Part of a small language model's weights.
Size: width 64, 2 heads of 32, vocabulary 8192, 1.09M parameters.
Training: 138M tokens, 2112 steps.
Each number is 128 + 24 x the weight over its row's rms, rounded and kept within 0 to 255. Layers, rows and columns count from 0. The size above them is the row's rms in percent of the matrix's.

# layer 5 attention query, 64x64, rms 0.394, rows 0-31, columns 0-63
size [112  62  78 104 104 133  78  84  93 119  93  89  89 105  98  92 122  77  91  99  80  81  91  90  82  83  96  77 100 119  90  95]
[[131 144  59  93 126 153 103 155 132 104 162 137 148 148 131 141 117 157 121 152 110 131  99  85  88 141 129 164 113 107 125 148 147 150 125 152 108 151 126  76  91 142 109 118 125 113 151 156 103  75 155 102 131 126 128 158 134 142 136 111 127 160 115  99]
 [176 108 132 136 147 142 111 143  72 132 134 137 126 154 118 107 134  95 142 120 137 129 160 123 117 124 172 136 146 123 104 104 177 127 120 133 168  98 135 134 163 138 130 145 106 160 146 132 143  74  94 175 122 146 158 151 136  99  94 153 134 126 151 175]
 [129 145  97 179  96 100 127 147 162  98  97  81 116 107 132 124 171 139  98 109 120 159 152 130 132 136 150 102 179 100 137 130 160 168 107 101 135 139 116  83 118 154 152 158 117 130 134 131 138  92 107 110 132  89 141 123 136 140 126 112 160 126 162 147]
 [120  97 114 149 105 121 114 171 159 133 175 188 109  82 102 127 107 137 125 139 151 157 127 131 140 124 139 142 141 142 117 127 133 104 108 106  96 123 129 117  83 142 164 120 108 127 153 145 174 109 126 124 110 125 176 116 168 115 143 170 143 103 134  82]
 [113  96 116 126 151 146  99 103 141 128 189 127 113 102 124 121 109  97 120 130  98 108 171 102 107 104 110 136 149  92 121 178 150  87 108 127 134 113  97 106 113 118 122 139 104 105 142 128 135 116 131 129 126 156 103 144 159 171 170 192 148 131 121 109]
 [103 148 119  82 163 169 160 123 105 145 178 143 181 132 138 132 158 113 124 129 165 123 147 120 130 157 136 100 130 119 147 145 157  95 111 118 147 108 131 126 119  91 142 123 126 135  91 138 107  92 115 174 118 117 146 176 134 119 133 106 142 162 120  76]
 [104 169 114 107 102 117 125 118 131 123 128 103 160 157 164 146 139 138 131 105 103 134 108 105 147 135 102 112 112 127 128 120  92 135 167 185 138 143 125  86 151 113 141 155 161 123 116 127  84 169 161  56 157 103 150 125 126 119 151  96 130 110 131 118]
 [112 153 156  95 144  95 147 142 129 133  82 105 134 178 111 122 104 136 143 140  97 149 128 119 155 164 134 115 161 130  90 127 123 142  95 101 158 115 147 146 175 150 129 136 124 115 116 153 142 111 182 102 135 108 139  96  81 134 121 139 142  99 162 168]
 [115 121 144 140 100 142 130 122 159 129  94 160 160 117 126  95 169 151 110  84 118 147 137 158 154 131 145 145 108 151 136 102 146 176 109 160 120 177 156 127 107 137 117 107 155 122 111 150 104  90 167 135  84  83 148 148 144  95 112 110 117 113 119 149]
 [ 68 130  97 129 110 122  87 167 140 142 125  89 115 137 143 143  98 140 137 153 119  99 111 100 103 114 105 124 144 108 142 156  99 137 143 144 126 148 143 132 105 124 107  85 116 107 160 158 152 154 164 116 184 156 113  89 111 164 130 131 135 127 119  86]
 [145 131 123 145 106 116 119 143  88 113 130 116 117 135 130 119 112 145 138 142 117 104 102 139  82 102 113 168 121 108 165  94 105 145 145 150 127 141 115  83 131 158 127 126 156 164 172  99  87 140 132  73 144 179 150 163 113 105  98  96 109 103 130 126]
 [161 107 141 108 159  92 152 150 113 142 147 132 132 110 117 129 144 145  64 116 114 129 156 170 133 132 136 128 149 151 158 180 173 150 127 111 138 154  98  91 145 104 161  89 101 149 139 118  66 118  94 138 116 114 123 125 117 117 123 101 127 135 108 110]
 [164  99 108 123 137 133 140 149 159 103 129 152 116 112 136 163 122 125 136 121 118 175 148 134 139 159 122 195 148 133  88  95 121 122 111 127 131 134 120 108 126 163 109 120 100 110 168 149 116  75 109  81 116 116 168 132 134  95 119 168 162 112 154 117]
 [158 109 113  98 168 107 135 159  91 135 172 137 152 148  97 113 129 147 122 117 120 139  94 147  96 129 144 106 108 145 163 163 140 124 116 133 125 122 127  60 133  94 143 125  81 163 135 123  68 135 114 120 153 117 135 123  98 151 122 139 115  98  94 112]
 [123 126 121  91 143 132 132 128 139 132 121 108 143 142 124  77 162 121 124  86 142 172 136 120 133 109 108  72  68 140 100 149 149 149 153 145 138 139 170 141 141 106 159 145 118 129 107 140 120 161  81 145 111 135 108 157 176  97 156 123 131 131 103 157]
 [131 101 129 104 141 148 128 150  94 126  97 135 146 123 140  99 115  97 133  95 151 138 161  96 109 116 145 141 120 102 128 108 127 145 117 137 189  98 137 148 142  89 124  99 111 143 109 112 175 119 101 192 110  89 145 133 126 104  78 122 107 110  90 118]
 [126 131 114 114 168 184 136 100 141 143 100  87 147 107 150 140 165 119 115 124 119 145 135 102 135 156 158 101 131 122 129 133 188 129 141  96 171 160 111 124 177 109  99 128 152  84  95 122 137  96 127 155 107 107 121 119 149 131 130 136 164 128  93 133]
 [174 102 180 151 126  90 145 111 133 105 105 106 134 132 103  86 110 148 131 140 104  97 104 166 111 148 112 153 144 130 141 110 149 132  99  76 125 121  87 148 128 177 133 132 125 123 143 114 141 171 140 103 115 128 154 112 100  85 131 116  85 112 120 146]
 [116 146  67 117 113 148 142  95 187 112 154 140  98 119 119 136 111 126 132 108 107 178  91 111 137 102 132  86 128 144 113 129 148 109 138 130  87 169 109 101 121 128 145 124 121 113 133 164 108 100 117  85  93 135 146 123 177 100 156 121 148 128 144 127]
 [148 127 128 132 138 187 171  49 174 114 122 119 119 120 162 149 128 107 147 118 112 152 162 102 109 130 119 121 143  91 128 125 142 114 109 112 140  98 100 121 154 126 117 116 143 119 117 113 137 154 108 132  72 116 140 133 178 126 127 124 125 125  90 169]
 [ 89 136 116  43 153 145  91 162  87 153 141 140 161 179 140 100 118 133 138 146 133 106 134  94 118 128 105 135  82 149  94 123 137 138 158 154 128 133 163 132 135 125  98 141 113 152 147 139 110 109 132 139 163 123 106 113  98 122 115 116 123 108 136 103]
 [ 97 176 115 119 160 123  81 133 102 157  99 118 104 129 142 145  96 129 135 168 138 101 114 112 119 113 152  68 104 118 139 136 140 160 149 110 108 138 116 121 132 118 131 109 152  99 144 147 113 180 121 144 132 149 103  92 156 128 138  68 115 153 106 104]
 [185 121 135 147 134  73 135 149 132 101 113 109 107 115 120 129 117  67 124  95 142 136 137 136 152 123 105 108 104 132 110 116 127 148 142 122 167  94 116 138 148 111 186 148  97 137 118 160 164 151  71 123 138 126 124 174 130 100 130 151 141 147 143 135]
 [130 107 150 138 157 122  90 178 123  88 140 111 110 103 115 139 139  88 105 115 152 109 170 129 164  95 154 103 115  90 108  96 136 129 118 131 149  99 128 144 123  98 137 163 141 104 117 140 150 138  75 144 110  86 127 160 152  96 150 131 151 127 134  88]
 [135 132 133 105 125 112 103 186 123 134 105 137 161 132 120 121 157 121  97  77 163 126 134 129 143 132  95 139  86 126 106 118 134 156 151 193 143 149 134 156 113 100 151 161 162 134  96 155 136 115  95 155 165 115 118 154  94 113 123 105 154 131 135  99]
 [139 123 142 113  97 111 123 152 104 154 166 129 146 106 139 125 169 173 144  90 105 154 146 151 104 130 113 164 143 133 113 129 113 129 109 154 139 149 127  76 147 146 110 110 108 159 112 131  93  98 129 125 191 130 138 129 103 144 143 158 189  93 122 128]
 [111 171 148 163  89  83 139 147 165 100 106 120 119 123  96  83 139 144 138  99 127 149  64 164 140  91 140  83 152 134 145 118 145 164 109 118 126 166 131 135 131 144 159 150 138 141 101 152 172 119 135 139 153 127 119 119 122 122 149 132 131 115 155 140]
 [161 175 131 119 131  73 137 166 125 130 107 107  74 130 133 117 158 112 117 135 124 112 127 146 172 130 111  90 109 136 113 144  90 188 131 136 146 111 153 141 136 143 171 122 150 163 106 156 104 133 108 105 120 120 143 169 136  98 103 104 130 141 117 156]
 [ 63 152 115 120 117 185 138 116 149 163 115 135 126 145 171 175 117 158 163 131 149 150 140 103 136 154 127 120 128 113  93  94 120  96 139  98 121 150 143 131 136 136 100 143 138 105 142 120 158 117 140  97 136 122 154  78 117 135 128 116 162  84 151 141]
 [125 107 126  92 142 116 200 126 138 117 142 135 161 128 100 124 139 129  80 117 117 166 122 118  91 152 132 140 162  95 124 119 163 147  92 101 174 109 118 105 155 117 123 114 115  97 103 114 123  98 108 163 104  87 100 158 143 154 112 149 125 147 119 146]
 [ 83 170 145 118 164 139 165 135 130 131 163  98 150 136 145 119 117 159 139 110 122 134 113 122 179 119  87  90 109  89 114 187 125 152 123 168 130 128 153 127 102 132 128 138 149 110 117 155  87 159 105 111 108 164 123 128 154 148 166 140 107 130 128 127]
 [110 116  99  83 119 117 127 155 160 110 171 183 148 120 124 138 134 154 136 103 130 154 119  93 127 156 102 131 115 154 107 109  95  84 130 164 125 146 139 119 118 125 103  94 155 154 121 135  77  79 146 104 145  82 153 124 124 135 113 137 155 138 157 126]]
# layer 5 attention key, 64x64, rms 0.372, rows 0-31, columns 0-63
size [ 97  75  92  90 110 121  81 105  98  74  87  86  84 103  97 102 109  97  88 105  88  80  98  94  92 104  89  91 104 131  86 100]
[[137 137 106  93  91 147 108 127 147 138 125 143 140 182 118 132  78 137 141 150 134 141 108 102  96 129 141 186 139 136 134 131 175 134 144 121 103 100 132 127  99 123 114 131 101  90 140 128 134 109 138 144 101 136 167 118 160 100 141  89 152 150 118  61]
 [155 161 137 127 149  94 117 144  94 197 108 132 126 161 126 116 127 131 150 120 121 159 143 144 107 130 145 153 167 142  96 143 163 128 128 109 154 115 157 164 150 116 114 110 113 147 122 111 158  74  96 191 154 128 165 112 132 105 122 129 123 136 145 148]
 [118 186 158 134  97 120 118 103 144 121 101 105 154 145 136 152 174 125 111 135 128 176 125 127 131 148 168 140 147 150 109 186 106 127 118 135 137 134 140 151 131 125  83 131 103 108 168 136 142 101  95 109 131 108 130 123  78 117 146 120 129  84 172 126]
 [123 147  96 135 130 118 130 147 145 139 161 188 147 117 128 134 131 154  88 127 121 165 141 130 113 170 166 158 142 148 175 136 154 120 149 138 115 157  91 111 104 147 172 124 116 147 171 155 137 133 131  93 138 121 114 117 185 105  79 131 121 118 137 124]
 [123  99 118 137 116 123  91 130 153 120 161 105 107 135 161 160 108 107 116 138 112  91 137  90 107 117 107 140 126 123 134 131 133  68 130 146 142 120  91 159 176 121 136 130 127 107 175 143  94 127 118 114 120 164 104 146 182 137 145 121 137 197 140 117]
 [134 115 123 130 138 160 131 139 110 158 121 154 144  96 139 145 118 103 135 182 164 103 150 121 116 145 130 141 121 123 130 147 136 100 137 109  92  56 108 121 102 175 146 131 159 139 109 104  74 110 130 184 131 123 162 147 127 122 168 117 133 159 121 113]
 [140 168  96 146 147 101 144 145 137 159  99 129 141 153 138 164 108 120  94 136 117 166 130 156 154 138 150 118 110 127 142 131 213 132 148 172 157 139 112 146 151 127 155  92 137 139 126  99 112 153 135  90 100 154 164 128 131 112 140 122 102 153 138 108]
 [111 146 136 161 141  69 111 133 158 129 100 175 121 136 115 158  67  98 133 131 106 116 137 148 135 123 125 109 177 115 106  86 165 114  99  86 158 100  96 108 171 119 156 141 122 112 115 127 136 121 147 119 131 114 133 120 140 103 132 103 132 117 163 154]
 [119 123 138 158  90 134 130 114 141 148  80 128 120 123 142 107 137 145 116 120 166 112 158 166 110 146 127 118 114 124 107 111 194 149  87 145 113 166  92  74 106 136 116 108 140 136  97 118 111  78 139 140  92 105 138 150 123 110 105  98 111  98 100 129]
 [134 112 160 156 129 113 135 143 132 120 166  93 144 115 122 118 109 167 118 148 166  94 143 171  98 143 121 129 163 138 141 125 116 149 180 112 138 183  92 122  98 109 114  74 123 146 157 185 114 114 129 152 159 119 118 102 138 137 128 105 113 121 104 116]
 [148 118 122 137  97 161 153 148 127 123 142  75 123  91 136 130 118 178 117  83 130 102  98 107 114 117 105 106 123 157 126 103 165 126 112 166 136 130 117 152 142 130 122  99 137 143 153 123  86 141 108 124 107 155 181 172  87 125 114 123 143  78 121 109]
 [166  85  78 106 163 110 146 134 118 126 163 139 134 100 122 128 153 123 123 127 112 159 144 122 132 164  93 151 151 150 159 145 153 102 119 140 127 101 149 120 131  93 121 105  98 101 192 160  96 132  85 155  97 122 115 152 147 153 140 103 130 129 110 129]
 [158 122 119 122 135 147 117 163 192 114 149 142 143 106 109 188 121 143 108 152 118 142 105 133 122  90 142 165 118 181 139 120 122 145 139 123 126 151 150 104 134  87 130 145  85 135 141 145 104 107 100  95 118  94 141 146 146 100 153 124 132 111 165  86]
 [154  91  87  58 166 124 145 107  99 141 141 143 148 109 110 119 121 152 124  90  77 109 106 111 122 142 140 147 108 139 127 132 176  85 101  99  96  97 145 118 150 148 108 123  83 119 138 132  99 114 126 138 114 134 136  96 144 127 148 148 145 116 109 109]
 [ 85 113 175 113 139 110 119 146  98 129 131 120 126 164 171 100 175 120 112 143 178 144 178 142 117 132 103 101  95 127 123 149 118 136 109  92 159 111 166 113 110 176 115 113 100 128 100 123 131 149 148 119 109 133 116 140 169 151 108 147 116 124  93 120]
 [145 119 145 121 160 143 148 124 109 157 124 152 118 160 143  74 135  89 118 120 151 165 141  95 140 100 148 114 124 125 130  77 139 128 126 163 147 132 137 137 154 129 125 102 112 134 126 116  90 139 100 186  99 146 184 122 164  79 106 109 101 148 131 120]
 [161 123 150 111 151 159 106 111 109  72 135 116 124 106 116 122 153 131 123 164 152 136 185 127 126 139 146 144 114  79 113 103 169 119 141  93 134 162 107 142 176 160  84 153 154 136 144 128 104 131  95 102  98 155 117 140 124 112 112  99 141 149 127 113]
 [181 140 140 161 131 136 132 151 156 135  80 129 174 128  95  99 122 145 114  94 114  87 120 178 127 112 122 108 143 106 123 115 180 132 140 122 159 134  78 105 122 132 174 133 157 117 124 147 130 160  96 111 143 114 119 129 113  84 150 124 135 102 114 113]
 [134 141  57 129 126  92 122 143 170 135 160 135  75  90 141 158 147 121 100 162  79 144  90 129 124 101 114 124 148 145 154 137 125 135 135 128 117 146 134 119 138  88 138 118  94 138 106 114 118 131 102  83  92 103 150 134 163 128 114 114  98 124 102 125]
 [139 124 144 126 160 133 118  96 150 148 129  74 100 170 156 109 170 128 144 165 135  97 141 108 155 114 130 115 114  77 114 133  75 132 144 108 115 136 139 142 160 129 128 105 140  89 138 138 122 139 116  60 141 168 144 115 114 120 168 101 145 138 116 119]
 [120 139  83 106 144 121 122 157  88 159 102 130 161 184 134 147  94 127 128 127 153 133 117 169 114 112 104 119 101 144 131 149 165 141 166 119 162 105 182 129 144 155 119 156  96 126 117 158 121 121 100 182 138 152 131 119 104 101 131 135 119 129  92 118]
 [151 130 126 131 133  80 123 160 106 161 118 126 157 140 112  95 146 104 153 140 155 169 136 161 143 129 148 152 163 122 148 161 114 156 120 132 117 107 107 123 125  92 103 112 116 106 124 165 192 124 118 135 108 131 134  70 114 111 109  82 162 103 106 121]
 [145 120 112 139 160 103 114 167 149 111 144 155 103 133 125 153 124  79 114 127 108 148 152 115 140 110 110 140 110 117 168  97 142 112 144 157 151 100 125 139 142 112 152 135 136 153 142  96  99 174 147 108 109 112 137 158 181 119 132 173 120 197 154 123]
 [127 148 154 135 161 120 102 165 128 147 119 152 118 118 128 154 116 130  96 139 137 129 138 154 161  90 166 149  86 126 153 163 141 108  93 135  95 101 127 176 179 118 137  92 120 130 105 141 134 116 117 129 117 164 138 148 112  77 152 127 159 140 147  78]
 [103 136 102 111 151 112 134 135 120 130 126 168 103 150 115 143 131  85 110 127 152 125 118 127 181 152 125 116  98 109 184 109 134 114 110 193  87 113 139 130 104 114 153 126 152 103 120 160  71 119 156 156 100 132 142 147 124 110  99 132 118 162 153 132]
 [126 117 153 129 104 129 137 107 129 148 113 115 170 118 122 147 111 124 132 115 148 118 142 184 101 147 136 140 120 124  91 179 131  91 112 136 123 151 136  92 144 180 102 120 145 118 133 116  89  69 130 119 118 134 126  85  85  81 136 161 118 127 164 100]
 [109 157 146 175 117 114 153 130 168 109 110 159 119  93 122 154 143 137  95 115  72 134 106 182 138 110 152 103 132 101 170 131 138 162 120 121 124 159 132 116 171 161 134 145 146 144 102 126 108 133 142  99 121 127 150 111  95 103 139 180 109 128 152 127]
 [109 122  83 136 149 113 146 104 135 128 161 148  69  85 131 150 124 125 146 140 138 139 127 105 148 152  88 139 115 135 134 150 131 117 139 104 153  67 141 180  94 144 138 154 138 152 136  85 165 168 150 125 103 118 130 164 126 143 133 144 113 109  94 146]
 [102 135 114 132 114 114 121 168 122 118 130  77 117 158 156 138 127 129 157 143 161 124 142 145 128 108 107 112 128 100 114 100  98 142 149  96 131 189  94  92 134 166 108 125 131 161 113 114 150 128  96  93 180 136 128 103  85 120 155 126 149  86 116 150]
 [114 128 146 124 132 131 121 103 131 115 126 157 138 160 110 147 118 157 112 167 136 111 159 137 117 137 133 151 124 105 125 108 122 119 114  52 133 106 132 152 150 133 100 144  84 115 189 125 113 126 117  90 111 167 102 117 103 127 144  81 122 151 177  83]
 [120 139 108 119 125 145 166 104 145 107 164 123 126 112 131 162 105  92 115 159  75 155  93  88 141 140 105 112 147 135 150 151 128 115 101 121 107 104 126 135 102 146 133  94 107  87 103 144  83 152 107 128 104 168 100 134 172 126 132 153  91 104 139 100]
 [105 134 128 103 156 100 129 124 129 144 181 176 113 139 135 121 126 192 134 148 168 115 116 109 158 129 101 131  93 128 149 109 115 100 142 123 134 154 135 132 132 106 163 131 120 144  94 141 136  65 179 116 118 147 148 100 137 172 134  95 131 146 137 102]]
# layer 5 attention value, 64x64, rms 0.39, rows 0-20, columns 0-63
size [ 59  73  76  67  74  70  77  70  68  80  79  61  90  93  74  67  73  61  78  73  77]
[[111 142 137  98 103  89 154  96 121 109 101 150 144 107 107 127 152 145 135 138 159 171 111 101 155  73  85 133 134 130 141  98  96 117 165 117 116 122 119 155 171  81  95 118 145 131 116 123 128 153 129 119 145 155 110 151 113  95 153 177 107 135 107 124]
 [134 149 158 140 137  85 139 119 143 150 101 128  95 142 142 135 138 117 125  96 132 137  98 128 112  96 127 186 152  93 102  64  96 136 132 106 125 140 100 130 134 162 108 106  98  85  62 113  88 110 138 123 126 124 109 134 152 155 134 136 115 137 139 149]
 [140 147 149  94 146 127 121 161 139 117  77  89 128 140 114 147 117 114 117 126 111 170 149 102 137 161  73 132 133 171 139 120 131 115 187 164 135 117  99 106 122  88 142 157 135 131 146 138  99 136 166 128 130 124  71 142 113 132 106 117 115 157 158 145]
 [133 128 133 133 129 128 175  98 136 112 194  90  98 154 126 123 126  81 129 100 119 129 126 124 189 128 173 142 158 133 146 135 104 103 172 145 147 132 134 149 153 125 140 141 110 110 166 143  98 105 147 133 138 147 130 154 142 110 144 105 158 138 138 182]
 [164 121 103 137 129 166 158 113 172 124 111 138  83 110 105 104 153 123 144 171 122 147 111 188 127 122 129 150 121 106 154 114 114 110 109 111 128 139 122 115 102 147 123 143 155 132 140 142 148 138 114 129 115 162 161  80 138 107 153 170 115 120 100 193]
 [ 89 132 122 127 140 103 110 147  88 131 144 121 136 117 134 145 143 105 111 185 110 109 134 145 103 135 148 151 120 132 131  80 135 121 125 149 119 101 119 118  89 166 132 122 136 109  98  71  85 107 141 161 130 115 124  79 177 107 119 140 137 126 183 157]
 [161 159 157 127 144 120 140 129  94 137 114 105 101 144 124  90 118 129 125 114 103 143  89 174 108 108  90 134 129  95 115 105 143 137 101 169 116 115  99 149 142 142 138 147 128 136 168 129 113 113 144 108 121 106  87 117 163  64 165 109 175 132 103 142]
 [132 151 107 127 100 140 133 124 138 149 135 160 108 132  99 134 147 146 142 148  88 119 110 106 142  94 138  95  98 158 127 122  89 112 130 138  93 140  99 158 161 134 141 129 162 104 125 133 108 112 129 133 137 191  38 158 114 150 122 138 116 147 115 106]
 [ 87 113 107  99 131 132 173 111 139 174  86 114 133 125  90 162 100 147 141 108 112 144 113  89 116  95 105 106 136 113  91 111 123 146 142 165 152 113 113 127 120  87 157 104 131 135 139 130 101 156 157  97 123 124 148 154 128 117  97  95 173 131 115  94]
 [137 142 113 126 125 147 164  84 127 139 170 144 126 145 154 105 159 122 149 131 151 194 140 128 112 125 156 145 156 141 133  74 121 105  63 125 156 134 153 143 179 160 132 149 107 122 156 108 111 116 122 114 108 143 111 133 127 137 108 119 118 111 165 165]
 [129 125 135 163 130 157 142 142 141 184 128 106 166  96 102 145 101 141 117 157  88 151 135  99 153 156 158 146 127 176 129 141 112 146 156  90 119 133 154 134  98 106 113  92 123  88 125 166 116 140 151 163 178 118 123 147 120  98 149 125 134 150 107 115]
 [124  93  93 101  92 100 159 139 154 123 117  68 127 101 138 115 122 135 103 142 146 107 126 159 140 145 147 145 104 113  95  94 152 137 121 100 165 147 101 132 129 135  90 138 117 139 104 117 140 172 147  97 138 133 114 150 117 159 127 114 107 165 111  63]
 [ 98 155 143 133 117 129 126 127 173 102 107 160 178 126 129 109 128 146 129  80 136 126 109 103 176 115 127 138 137 128 133  84 125 126 189 154 143 130 158 123 129  84  65 114 129 150  98 110 144 125 137 119  82 124 106 141 126 144 148  93 116 123  98 124]
 [113 151 119 131 142 128 115 126 181 159 126 143 104 129 127 129 132 125  94 149 127 139 112 183 112  82 119 111 153  89  96  82 155  98 108 115 138 121 121 119 169 154  98 131 161 110 110  98  94 109 161 132  97 130 121 148 156 107  92 113 164 126 140  93]
 [164 116  59 117 160 143 120 138  85 109 151 117 145 118 140 177 129 118 153 108  96  78 124 139 135 123 170 125 132 149 136 149  96 111 134 105 108  90 139 158 125  74 134 130 158 111 154 105 167 132 114 142 105 104 151 146 117 137 125 144 117 122  98 137]
 [132  96 161 106 144  79  77 155 143 147 117 124 165 154 162 171 142 127 126 128 175 116 135 122 141 128 122 107 130 162 154 127 117 142 126 119  99 107 104 118 171 113 126 169 139  73 121 169 155 128 133 127 120 126 158 150 137 108 142 115  94  84 117 123]
 [117 130 154  77 128 143 166 139 102 123 113 140 129  57 116  97 117 126 150 139  96 138 131 156  73  89 104 111 140 123 144 126 105 110 130 145 165 136 130 145 118 174 140 110 118 121 163 111 146  95 105 149 139 135 129  99 144 165 122 124 121 166 164 160]
 [147 142 127 133  83 128 145 105 112  97 154 125 112 112 129 150 117 131 114 134 126 132 115 102 148 176 114 179  93 140 124 151 162 137 161 173 128  70 118 194 110 113 152 128 111 136 109 133 134 149 176 137 127 179 122 104 137 133 120 122 159 125 111 110]
 [109 108 168 187 126 146 117 144 135 146  96 125  88 118 122 101 138 164 109 178 114 178 133 143  84 114 103 133 152 107 118 107 154 156 119 134 111 101 107 113 145 174  99 149 146 133 135 126 119 114  98 112 111 174 135 115 142 120 118 120 111 136 180 123]
 [120 168 109 130 147 145 156 162 121 160 105 136 184  99 129 112  89 164 124 145  99 157 128 104 120 129 156 112 126 133 157 114 106 102 121 144 160 143 167 112 139 159 138 153  93 148 149 124 173 124 136 152 152 111 140 130 175 144 129 123 151 151 162 172]
 [152 143 143 109 139 129  81 110 115  84 121 156 124 116 151 162 181 102 130 141 132 136  93 127 105 126 160 146 120 140 187 148 137 156 109  95 135 117 100 114 122 143 131 162 154 112 117  88 114 158 171 129 145 107 174 135 128 111 111 178 111 135 114 135]]
# layer 5 attention output (transposed), 64x64, rms 0.334, rows 0-19, columns 0-63
size [ 70  84  76  63  89  80  83  71  82  87  95  60  89 100  80  70  84  75  95  88]
[[126 121 121 160 157 145 165 139  94  99 120 120 107 140 140  92 112 175 115  48 103 127 152 143  74 191 144 119 134 125 139 128 134 117 101 119 127 134 113 103 104 126 148 124 144 126 116 127 108 146 123 130 100  94 116 134 154 157 104 132 146  85 135 104]
 [163 112 116 146 143 153 182 121 102 139 147  96 173 104 149 145 111 144 124 139 117  81 120 116 111 130 122 140 110 157 148 149  92 114 182 154 157 118 140 109 101  81 139 143 102 154 129 151 186 142 125 110 145 128 117 131 108  95 114 144 129 137  84 137]
 [ 92  87  69 162 125 119 165 117 151 142 191 125 139  98 138 155 139 150 179 114 150 103 101 142 108 139 139  85 134 105 126 139 134 125 119 104 135 135 113 127 118 145 119 144 164 141 104 116 102 158  98  94 104 140 131 131 155 154 135 153  99 106 107 150]
 [140 110  95 126 122 121  88 154  91 120 120 169 134  74 130 149 132 143 134 148 153 144 109 126 102 147  85 154  76 118  85 118 146 140 123 136 138 115 133  97 121 150 103 145 158 162 118 127 157 120  89 118  79 145 164 166 127 141 128 172 127 121 138 105]
 [105 163 114 141 165 101 155 148  90 126 107 123 172 134 136 150 111 181 151 104 133 119 153 107 156 143 135 104 118 146  98 173 101 120 137 165 127 147 143 111 162  98 107 136 138 148 140 141 112 113 128 158  90  89  93 167 137 148 122 153 147 130 169 128]
 [131 132 121 156 112 141 154 138 137 136 115 134 142 115 114 214 132 103 110 134 129 108 121 125 129 113 116 142 105 108 143 136 103 163 155 116 147 107 153 134 159  85 101  99 113 113 133 157 201 148  88 106 126 115 110 144 125 128 188 122 120 158 116 140]
 [112 143 104  98 141 136 129  92 139 147 121 147 141  91 112 151 137 114 155 139 130  83 154  74 124 147 139 139 108 165 128 170 130  66 138 130 112 156 108 102 132  99  77 113 101 135 116 151 114 130 126 127 119 134 184 151  80 127 124 129  97 154 134 120]
 [134 116 143 151 149  99 107 139 168  94 141 104 130 114 165 110 126 120 129  55 143 135 142 184 123 164 107  95 165 121 110 145 144 120  84 135 151 122 137 120  82 120 118 135 124 166 149 104 100 156 142 141 108 116 157 144 150 138 135 117 100 126 156 160]
 [147  87 152 128 114 139  97  78 103 109 116 136 111  98 168 136 153 107 100 113 123 116 131 131  91 153 115 175 130 129 149 105 169 107 116  90 138 135  84 121 166 160 111 128 128 122  90  92 102 104 149 137 128 120  77 117 128 121  96 142  90 122 123 136]
 [115 151 158 133 161 130  94 181  89 146 123 129 109 114 114 158  93 148 107 145 150  69 136 162 157 119 149 133 125 139 110 169 102 130 174 140  79 126 107 139 103 134 118 122 151 140 136 127 130 129 163 150 110 149 109  94 112  97 142 146 147 149 125  86]
 [131 114 168  94 135 138 125  57 143  90 123 132 123 157 146 127 221 107 103 113 108 146 148 137 151  95 103 145 154 128 155 120 148 120 137 130 151 115 137 118 121 138 127 181 113 135 128 114 139 130 120  87 101 117 143 149 128 149 104 133 137 114 150 155]
 [ 92 154 180 139 156 141  81 106 120 145 121 145 147 129 144  93 110 104 139  79 119 151 118 121 105 133 144  95 171 135 141 151 143 123 128 123 129 141 148 116 107 123 145 114 112 127 133 150  91 116 123 122 197 150  77  98 136 133 125 109 100 116 127 182]
 [186 110 143 102 120 109 129  90 111 155 131 130 113 163 122 115 113 109 122 162 171 117 100 123  94 155 110 122 154 103 137 158 168 115 108 102 143 119  99  88 146 155 182 153 105 110 170 119 121 138 103 132 168 164 148 146 130 112 127 153 114 116 124 116]
 [144 125 142 130 131 151 142  88  92 166 127 132 150 148 159 189 137 130 139 117 153 103 158 108  81 130 144 166 142 135 142 181  92 155 156 147 129 121 149 131 120 149 122 114  76 135 133 136 137 164 126 139 134 151 156 107 137 152 161 135 105 129 117 179]
 [107 131 169 145 138 103 121 146 142 126 121 165 117  91 140 102 100 164 145 116 148 178  87 126  93 144 115 140 100 130 117  77  93 154 142 119 139 177 149  73 164 142  80 138 121 128 116 133 143  99 129 127 111 144 141 150 152 120 144 131 151 107 148 116]
 [111 154 135 130 141 177 134 131 138 127 150 118 110 101 114  62 106 110 118 133 100 186 161 161 116 120 139 124 157  64 114  89 151 157 125  99 117 137 141 120  97 133 135  95 131 132 101 106 131 128 127 143 110 131 127  86 139 112 117 160 149 135 109  83]
 [133  99 122 130 119 127 147 137 142 100 104 140 101 149 150 192 121 130 152 118 173 125  97  95 125 177 142 132  82 118 105 128 140 125 150 135 120 133  99 119 157  93  98  83 172 128 134 143  91 168 141 107 112  98 128 150 107  84 124 126 127 119 141 161]
 [124  99  89 129 119 141  94 135 142 146 151 122 155 137 114 132 120 122 188  78 125 122 153 183 151 147 119  69 138 138 145 121 106 123 138  96 152 102  95  98 163 112 154 165 108 124 129 156 171 118 118 124 126 114 127 152 126 139 131 146  92 100 138 156]
 [140 119 135 116 127 127 127  94 120  92 100 171 135 141 145 157 107  85 127 154 135  93 172 110 118 146 156 127  96 110 119 147 118  88 118 110 108 110 124 159  84  58 146  96 104 116 148 134  86 153 105 152 124 115  95 158 129 133 133 103 137 117 102 114]
 [145 124 140  99 157 148 135  96 138 124 129 166 132 156  94 164 172  95 133 115 143 126 135 123 127 142 118 196 142  86 109 142 187 167 163 154 132 141 120 100 166 134 115 140 162 136 134 121 122  78 146 102 123 118 119 124 139 112 133 150 127 158 156 138]]